config.toml
n_layer = 20
n_kv_head = 4
head_dim = 64
activation = "gelu"
norm_eps = 1e-05
init = "trunc"
init_std_down = 0.00112
beta1 = 0.95
schedule = "wsd"
final_lr_fraction = 0.02
steps = 4696
Each number is 128 + 24 x the weight over its row's rms, rounded and kept within 0 to 255. Layers, rows and columns count from 0. Numbers have three digits each. The size before them is the row's rms in percent of the matrix's.

# k: layer 2 attention key, 256x192, rms 0.176, rows 214-245, columns 96-191
# q: layer 2 attention query, 256x192, rms 0.188, rows 215-246, columns 96-191
k214 100:124117130120164120097081103149143121113115092134098147156123146135123120163095069093135129136135119128120194135149138158103126138114123123128100078155109149123157145120143129106140128135137129129115104166123080122105142109126112086149104094142134091111171100115104081125186108148116157145
q215 108:150154149164120093144158155064099124130165120150151119167159106138168091111159163164135131112114128119139100113162101173119149169092117118115179133172116158165161135130122161143165137120132150164110134147185139136114149122127122131146139155125113113139157135143095137092164122131106125133
k215 102:141124117113147095130161176145158136120167126100146136132140137118146143160144163117125138069111095123149093127150123135132089124118141137104126112105109088101120132148133109129145180090118138096115131132133119169106114098132135131093094134110178125112138153140094128124130132135133103114
q216 104:173138132112126147124112128159112184134157145132132098163167127116117127124135102107123133132137150136122130150120123111160108121148113115137155147116103090159111123099106076142138151089101130156144171110090176104142142112112128122153093117191148132139108115131129126131133107135115132110
k216 099:143138124167123133109069140096099181103111120113139155126081122097146126110151130116121111119165124174137120130136083092071138137165112147125108093174103115160139126116139159099118179133069120124132087153107122204135108132092096177109127115172116129090121130137127132134121153111064127105
q217 105:109090134103166110147153163139149144109082124113113129111122102112135142138141139152148135110113147096150099105143093093118133137124116123132088138123131094080125162160154178100172111132136066102102124101135131143119120178150103129063134102130183134151063113141192136127142126126138132117
k217 109:115088111117137136118138097155104137123138123164161135076143136136107086163109083159117147159122129132120135132125100127107140116098145154117153097117091116081104166107129079149139105152119109130118145166102127119134137085147124126122110124124148131133173102130106143130077102132172106132
q218 100:121129121108093127111125158123149138116132101190121139081123101154144144146140119103148151125115140138143130110163128146146094126078077125118111140145111105141136127105152175129149155107184143142133159090151095134149127176144108160149103135173106121103103105124117113128076094128125107146
k218 099:127175098143136133147117090126112143170138170122123115142127175110146133149115134134136109111123111141140173163148134169142145151138158123084098127134090109120134124093117123069126167129143121134112146114108109103141099135153161120157119134125111100100164115140124125092143119143127071111
q219 111:126144144105154143145124110142105155131154139114145111138119137116122165177133137097122149145135158146140147119113169144124144155135133172135104145141157119094138147170127164119115158121114143125098139107108119121123139100115165094090097155165157157116095137164097114142124144107103064133
k219 101:150078150131132077200190098145127084095106199128156122116088169140140120138122086121128137118130112131131174119156126131123124111123126099148113121137099107142140104123133139119146108130113092103126123148101151095119137105120132122147103149142143184125108129115103166134089187132102137144
q220 104:139078153107085174124128109142134152134104144156154118106108099086097130113089078166162125135119156114125163132145142139129092137135167138115098156122123129116131107164112103117132105126127091122126094099069146140134132138093146120143077113134118129149113165086184110103159140163127140092
k220 099:111091153134137138119159135131146141095069126130126117128157171105102114094092153150109108147116141144107126126109089121150118121129112158161154124107112115114117171097135139151080162164111133101140137167134161113151125110158119111126175133130134117131112118133119113169149093157191087098
q221 096:131121127126132127115129093140083120135096174095104142125127150098093151139145108146147131097115120143118130142122124116117137123126139149127110085103124101089110171126113126123119101126085118136099086115133143163097092170135162103102093115136131106124130134124170096117141123125141135148
k221 094:108138110119125126106141159128146120070119167116068140136102119124107101147114119124131115096144133117135106117127096113099178137089127134123093122102118146118129173113127161168110191145079151102105135153110106137125122131143104136146122152103127113099089098154127127166130124051135100109
q222 103:144127098120120103127126082093145102084168117107153152134114118118115117108144095135095142125161077107142118128113147127136123122105122144084131106106083194110103151120141150111138101206144133181150136098134153112096111137104118123169117132093125129167118148113135120070140174140118106151
k222 100:138126159106104108105127115089129127095147100118153121141151119135139097122140101168121130122103176121156131151185124137152155157136082137126155107162143113123151123129087146129109093122150132131097167147114102113132158130120174116148107095121159137154123130203117129116112151092118096112
q223 108:099133143125115136101154082149147119117148147120143111104104082068144176149134123161139133139138155126100132145116119119096122126097129203113156120154132167145166151126116131143091131134130126094169132107117129124147148154099091107181103152106126135105124129135195132096126142146150110124
k223 095:139078135141136103108140143101087127107144093133132097159147157141159142117131129131142153138113120146104151140127131141134150185128129145129128096145167106146150113110120114133133128146169144089103121164162169133149097099115149151117180142100113129156093084122117096201153148122174118162
q224 101:078120115112140095133132135138098128135083133162108147108141121141112099135121177108162141142101119115166080139154114099118116164122153127152117123111115086091113149112111120149107159108124089110156133143125126137142121182113145115128144127125145121136116171090159132132120155140130087155
k224 098:113136135127164107100110118140157120145139138113141183112161140144129141127123141102075136124146116046105134116094141123112167095115095109090118121132083172135144169148118081108141119094122153130119139147111078167146102122158129131129108121119092149157138128125119119153141101115078149130
q225 108:140128156168107088103136164148123158133123109142132100107125102174129137144124136080143109109129146145133096091108097152140123152169130091127128138205124142136113148099127102095158143146132153164097127097128104163130140088129110124117150147183122116140172124135081143105114132119101094137
k225 097:099114098133149137126106137167142136118163106141131151134134126116085147138102142117160130130152139125104194131160124092135108086109130136149105131103093143159123108108138158089097127148137104113107155119158100116184119105154125098141116101126127142117096092119160104141161099149139118071
q226 104:141116132114116103118139147148082121121140131157124103120132127160137111153124141116145098105126113105149120132123158163123122112150128150143128090170104135093150113137141116133087123133129131175106091070099116151129145086083139146135100124147107050117166157084130158123125121084143135135
k226 110:091098109134163121096115120143118149118099145092145103127128158174076122120175159137134143105104151120132141096172144115171096124104157138152128126123140076106117151051099135134105127147080115133132146128117101107130172097149163129095141140114149122133089136117130089161145099130189105125
q227 108:123122134112112155129108125129119176109134124134129071166144121101097111108139114156149124141111123107100079126111151150099121120073122172127136115170167093174104117156136149109128098146135115147097132152125147119104142087144124153137172087122109103128149170097121141142157146106071132115
k227 107:150099158154102144173134134137113138073141146137139132095144180078086112092145137152165143133097140107128101183147083114101115156137144150143121110147130126113120108098111139154151121109132106113172077146167122098135151130140067121112107149125158133137139135132174138113141113159110154075
q228 110:119103155102129126122129129163108114152137105079130128104121147155160166127136176155151125134103110107119139137120143119136078108149108117120110123115160116151125148100106120077139138126115091136124109146139140141109058117129138114120128119121126135158195133107127138145109121150154134136
k228 114:099149118140129090119112158122127124145113108105116129149146133136123134109117103143094091120150124149119145119116134103100092095120132166143093167141112124148123123161142132184091137132106143143160117119179136070171134099120117149122131127125117090125133163137132120165151125117192152075
q229 118:155099102169126144136064127133115148120102150143141112148106154083121136108117117155150126123145151171105108126123132155110105149137111126096054143115168117118152153139174146124137173142105110115127132106105109134195133123118181079103149110114121153106143110129118120099113132152112093095
k229 097:149164137108120127134139138109164131150102142124130126130107148086116119148137143142127105131154096154112080130068078162110107089145143146150155110160133119154131124135140120128119180152128135123154124187135091069119119108139131137141113140121134146142134140118121125155126170092137117147
q230 110:116192129099136161139095154136092101150131140099153086153119089119137123148131104113142125093156104137137101128136133149161142104181117117130149134152155156127143120107097088161122110114092161124130151151119117102152105137129131112127146142114102144079080080157152142135114140151129139136
k230 094:129108096130107150124138116076119113171129126159140076137153129128118117134137148129135137143135141095145108067111154114175136155189116128126134136142157136100129138156104137096115121118125146119121134061160141145157102138114123150132110113109154155137119130113153122124097100178125140134
q231 106:151114146154123100170125110098159133153156135127124145143109181139125090119159183124113079094105161132121112193120149114136089079080119139157136133117164164149103105094102150106150139124131123127088153082148147118105158108121126163172156103111139121138162144085147090135139142118138124140
k231 104:116161146122135094163096132151134135104073130109136117117168135136134151144135072163178149137103105100149102126139163096139092082120100147131106164146170125158100127129160112119147168128113108138163102127164121117127149160148134134106132146170213108149128138156125136121109125155150124113
q232 096:090113143119080081129118107120147097144117137129141138140147114143157125143093114061110124116136096113149172167140153082143145137150117123096119095101129125138139145181100076154115124142152154102140100136123123127134112149114114091143122146140105127127150123076117100148174153151149123135
k232 100:093131119101136094130123121098153091155154111160096131148152093145119112133137135119126111108119160124126206078184149116165139112138109150131139150147141171130117128148166135144080113128113146116097125094114130140099142148111124119124137155107101131135114128136131091138174098146121140161
q233 099:105137119108132111078087113156098115137156122109130124110155105166145157124132135135137109098126146140156126145146157140112098114143126101101167120076104118138118118107123100127146107094087163137143135133104155144141093093132104145147085140155101105155175130130168113127103104124173142132
k233 107:145137165175152101061122167099101124146109069101120140163145118157135162125150142114132136120132136167130102095102147096135131107126128141126092145141125105151131111135109138120080127149143167125122126101147167125169105151119107182111146100132142084132124159130123092146164126116125119120
q234 110:125146114092131141120126103139113127137114149133071110104142169089149110123131101099141138139109101190137144184161146119119156117132141140151144129164135124164126133126111137102129128106149151107141084125146060124101148104135097132127143135121096134108080143173147085116108169122138163108
k234 103:111092123162112138149141105124129093134164184129126134138108119075153117136110154150137157135137148114119134146107202139134115122121111130164088101125147156136113130066073161167110130106117125120107145130115175148143132159140164158129135141185100145127137087096127127119120110116138150147
q235 102:159141098117082157118123131118142139143124143141117158103126144141147120097155139123151087168127086133146139135115142194131121136153111096083143109133103174158104116143135107149153147127167145124147087120150117135098155091111145115095148144157159152119092122103118139140105146141139159123
k235 099:128148141138106128130130125115140115123117118140112154111109133138132124129107133148127103133178159133136095178141098123151084131150129080140111103118169144146111152126093122107122159087120098147142144152092153110167087132101162106084165122148112158148071108175095137109104133143067086075
q236 099:117110142086137129148143168133133170155098140138112120147097059110130105109137091099131137085150140143113150154099127131123100128182086093129111095126151120128131178132121118166166118123093165131092172100109157158152129096135124143146092083155159156159118135149147094131155095115138151161
k236 091:119118101145120163131127136138089136134118148112133143140116138100159111143081084143150125117168075198152143128118085103103117121112163105150129138145136132064143131116129152134127130128136119090145114168129144148123106156114116116101142117158169148084104153162131113127102111137145126117
q237 104:105112133119129114139148145107151140131141128120135144123118096072147093095095133125141114092100135129108112141129060120129154100151144125131123124100158149113097090156143146130137138135117117128130149121117143098180107134130119135100126120130114171122125172145091142098149114124110148156
k237 091:141151147128119100122115156145128166150102145135143109115152125107146129105124139129101163152100135108137111112109159109124077153163187139089114147136149176145123130164115065133139148142142151122132087127159124123102100163123166122098157140104123121120096110147133192147090146137150140129
q238 108:099125119165143151153132122129136102108141171129144095118131154098106125130174133130103112128146108165073120142135084098126100122116104161124139088116142163097133137098106108143133150125116159052084114141143114136134140072163094161136137084114126150104162091143156171139159145157117174135
k238 101:112180145084137088120117137175130135147148134168123103123109129100136166118109152108153145135152098150106174099115124137140130127089161122121140134182159159139147125099160108132089155129148117075129082144183131154140086158133089166165148106116128133134171092121122144151131128143119145114
q239 113:188086153113110170196111119135113156119132131143129115118147163135096129135165133145126090148136114107128169140143122172132108152116153141139097124117141140099137125109111173126130115103087081111098116148120104105172154108142131168170130161099103128144131131136129085071127100145136120088
k239 103:146116126102143141131132139137137110130087165113173130075158168119116127127167117118071143118128117083100115140101130129119085145100114168116147161164103089146128139126150127118141113123081118149151134111113139140100124115110128119158141060129140153145136146110151117131125140129101117109
q240 099:148176127162128124140120139124128099155144135136173141139113132102120159075106162156109110106128126120145127096109124151162120105144156148149138170158118117151090111095145117142120125146098140148148175171113132121122072128125137148116142158110148124084141134110103146118092094191126124168
k240 090:126116112103117160071107115099143170145134111109106072113108143137118137080136132080133104119130128116097087107151132111107099160154105123120107148114124147099162109186128151111107141116153097140154117105149069128132112117119147130108085144129096103106106172151119144131115141171108113080
q241 103:124189123138132100150109124099107122178157113123133164187150140129120136114148137138100088127123137111166104114155128148114157132128150121132132070140097169134129094155111144118124142094128169131152130150152143123120102101143142105132140128121115154132118128167127130114136098116116137157
k241 103:120167148098130127126167159116126107173126136108133141152093116163150090126149100138134127145136121120113110131143140146141091143115088094165141131140177099116117136109112128103141104093140123104137144120091110151107156152104165142087120148085166129139092118132113164120129116082091151106
q242 111:181070081194096095106097130110108099112112100133133074143092139118137115082102190164118128119105150126153126141151203156106129116129113131131101150113101137111122129100126128092157081125126108129131130128102120109126109113124156138117126129125138122102142143135104097123118172121122106123
k242 106:102116137118102092093140114120128169102146101116154161084169162143121133121107121151125117132107160141178089122081118142119147060141154120133179187071132110122132137123126109131077143139119140106139128157141125148089146103192102103142110160120147158126161189145112117105117101125141113129
q243 105:142150141130146168169153138113189147146179155143131104108125092137125142115149086100144131128135074135131084149136097120142174106083146110156099118131129140107113128141124131146114077183106167131130171154118108151100131155149102104126085117120143114133114133121135094118125160113175141136
k243 098:105089114148177130126102119122151137151107147165135089112170141145125101131134098137157131120104155086119151124154143127124174159128080138143092101101111132128180108144143148124150110135120136087100136132134093139141117117103146113139133140102105103125130088135131097102070082155108116077
q244 110:159160113137104139140127133121164174174118170146104102130105115112116131111138113146119102099188138138118098145138102152138121124133106140122155149169161108182126126127144120137140159148092130118146109065102126133158146115138111113123154145112147068143158127110123163164179146109152101108
k244 101:121111116115150103122116161146148124115144143152112134134132125128101172113126133062157177101141096145111146139176121118156138112105100160152100108101142173175101130165134203111133135135145110125146129118151101119139152118142123078073126144138117121149131148115164132131152131128110125161
q245 103:142102131110149120143102130153114138102149134138119140111113099155171145110123131080139090134117145112142151122162144140134125107169076133165080139101166073107127139127122095163127122138111118104139117096167084138097142126139106115105190134123139105063120139178146135126086142124138120136
k245 101:150078132162168119102099131140144162124182094157090128125094123122089120177167102091146134117136130139162156127118113116136144134158149127098100100144142118116132145111117105140102173155147112140164109146149161104127131090164131171120165162101056116144145168089141133133079174105163094115
q246 093:131122147067139121114115086083117099149090113147104138169128119122151096144105086143146123162127153149139114132096127102116135135121097101131146215126157116118155109122179116098109126128106131179103119087082123140165105109090168124107080159136106151147136141147132154139150127139122121091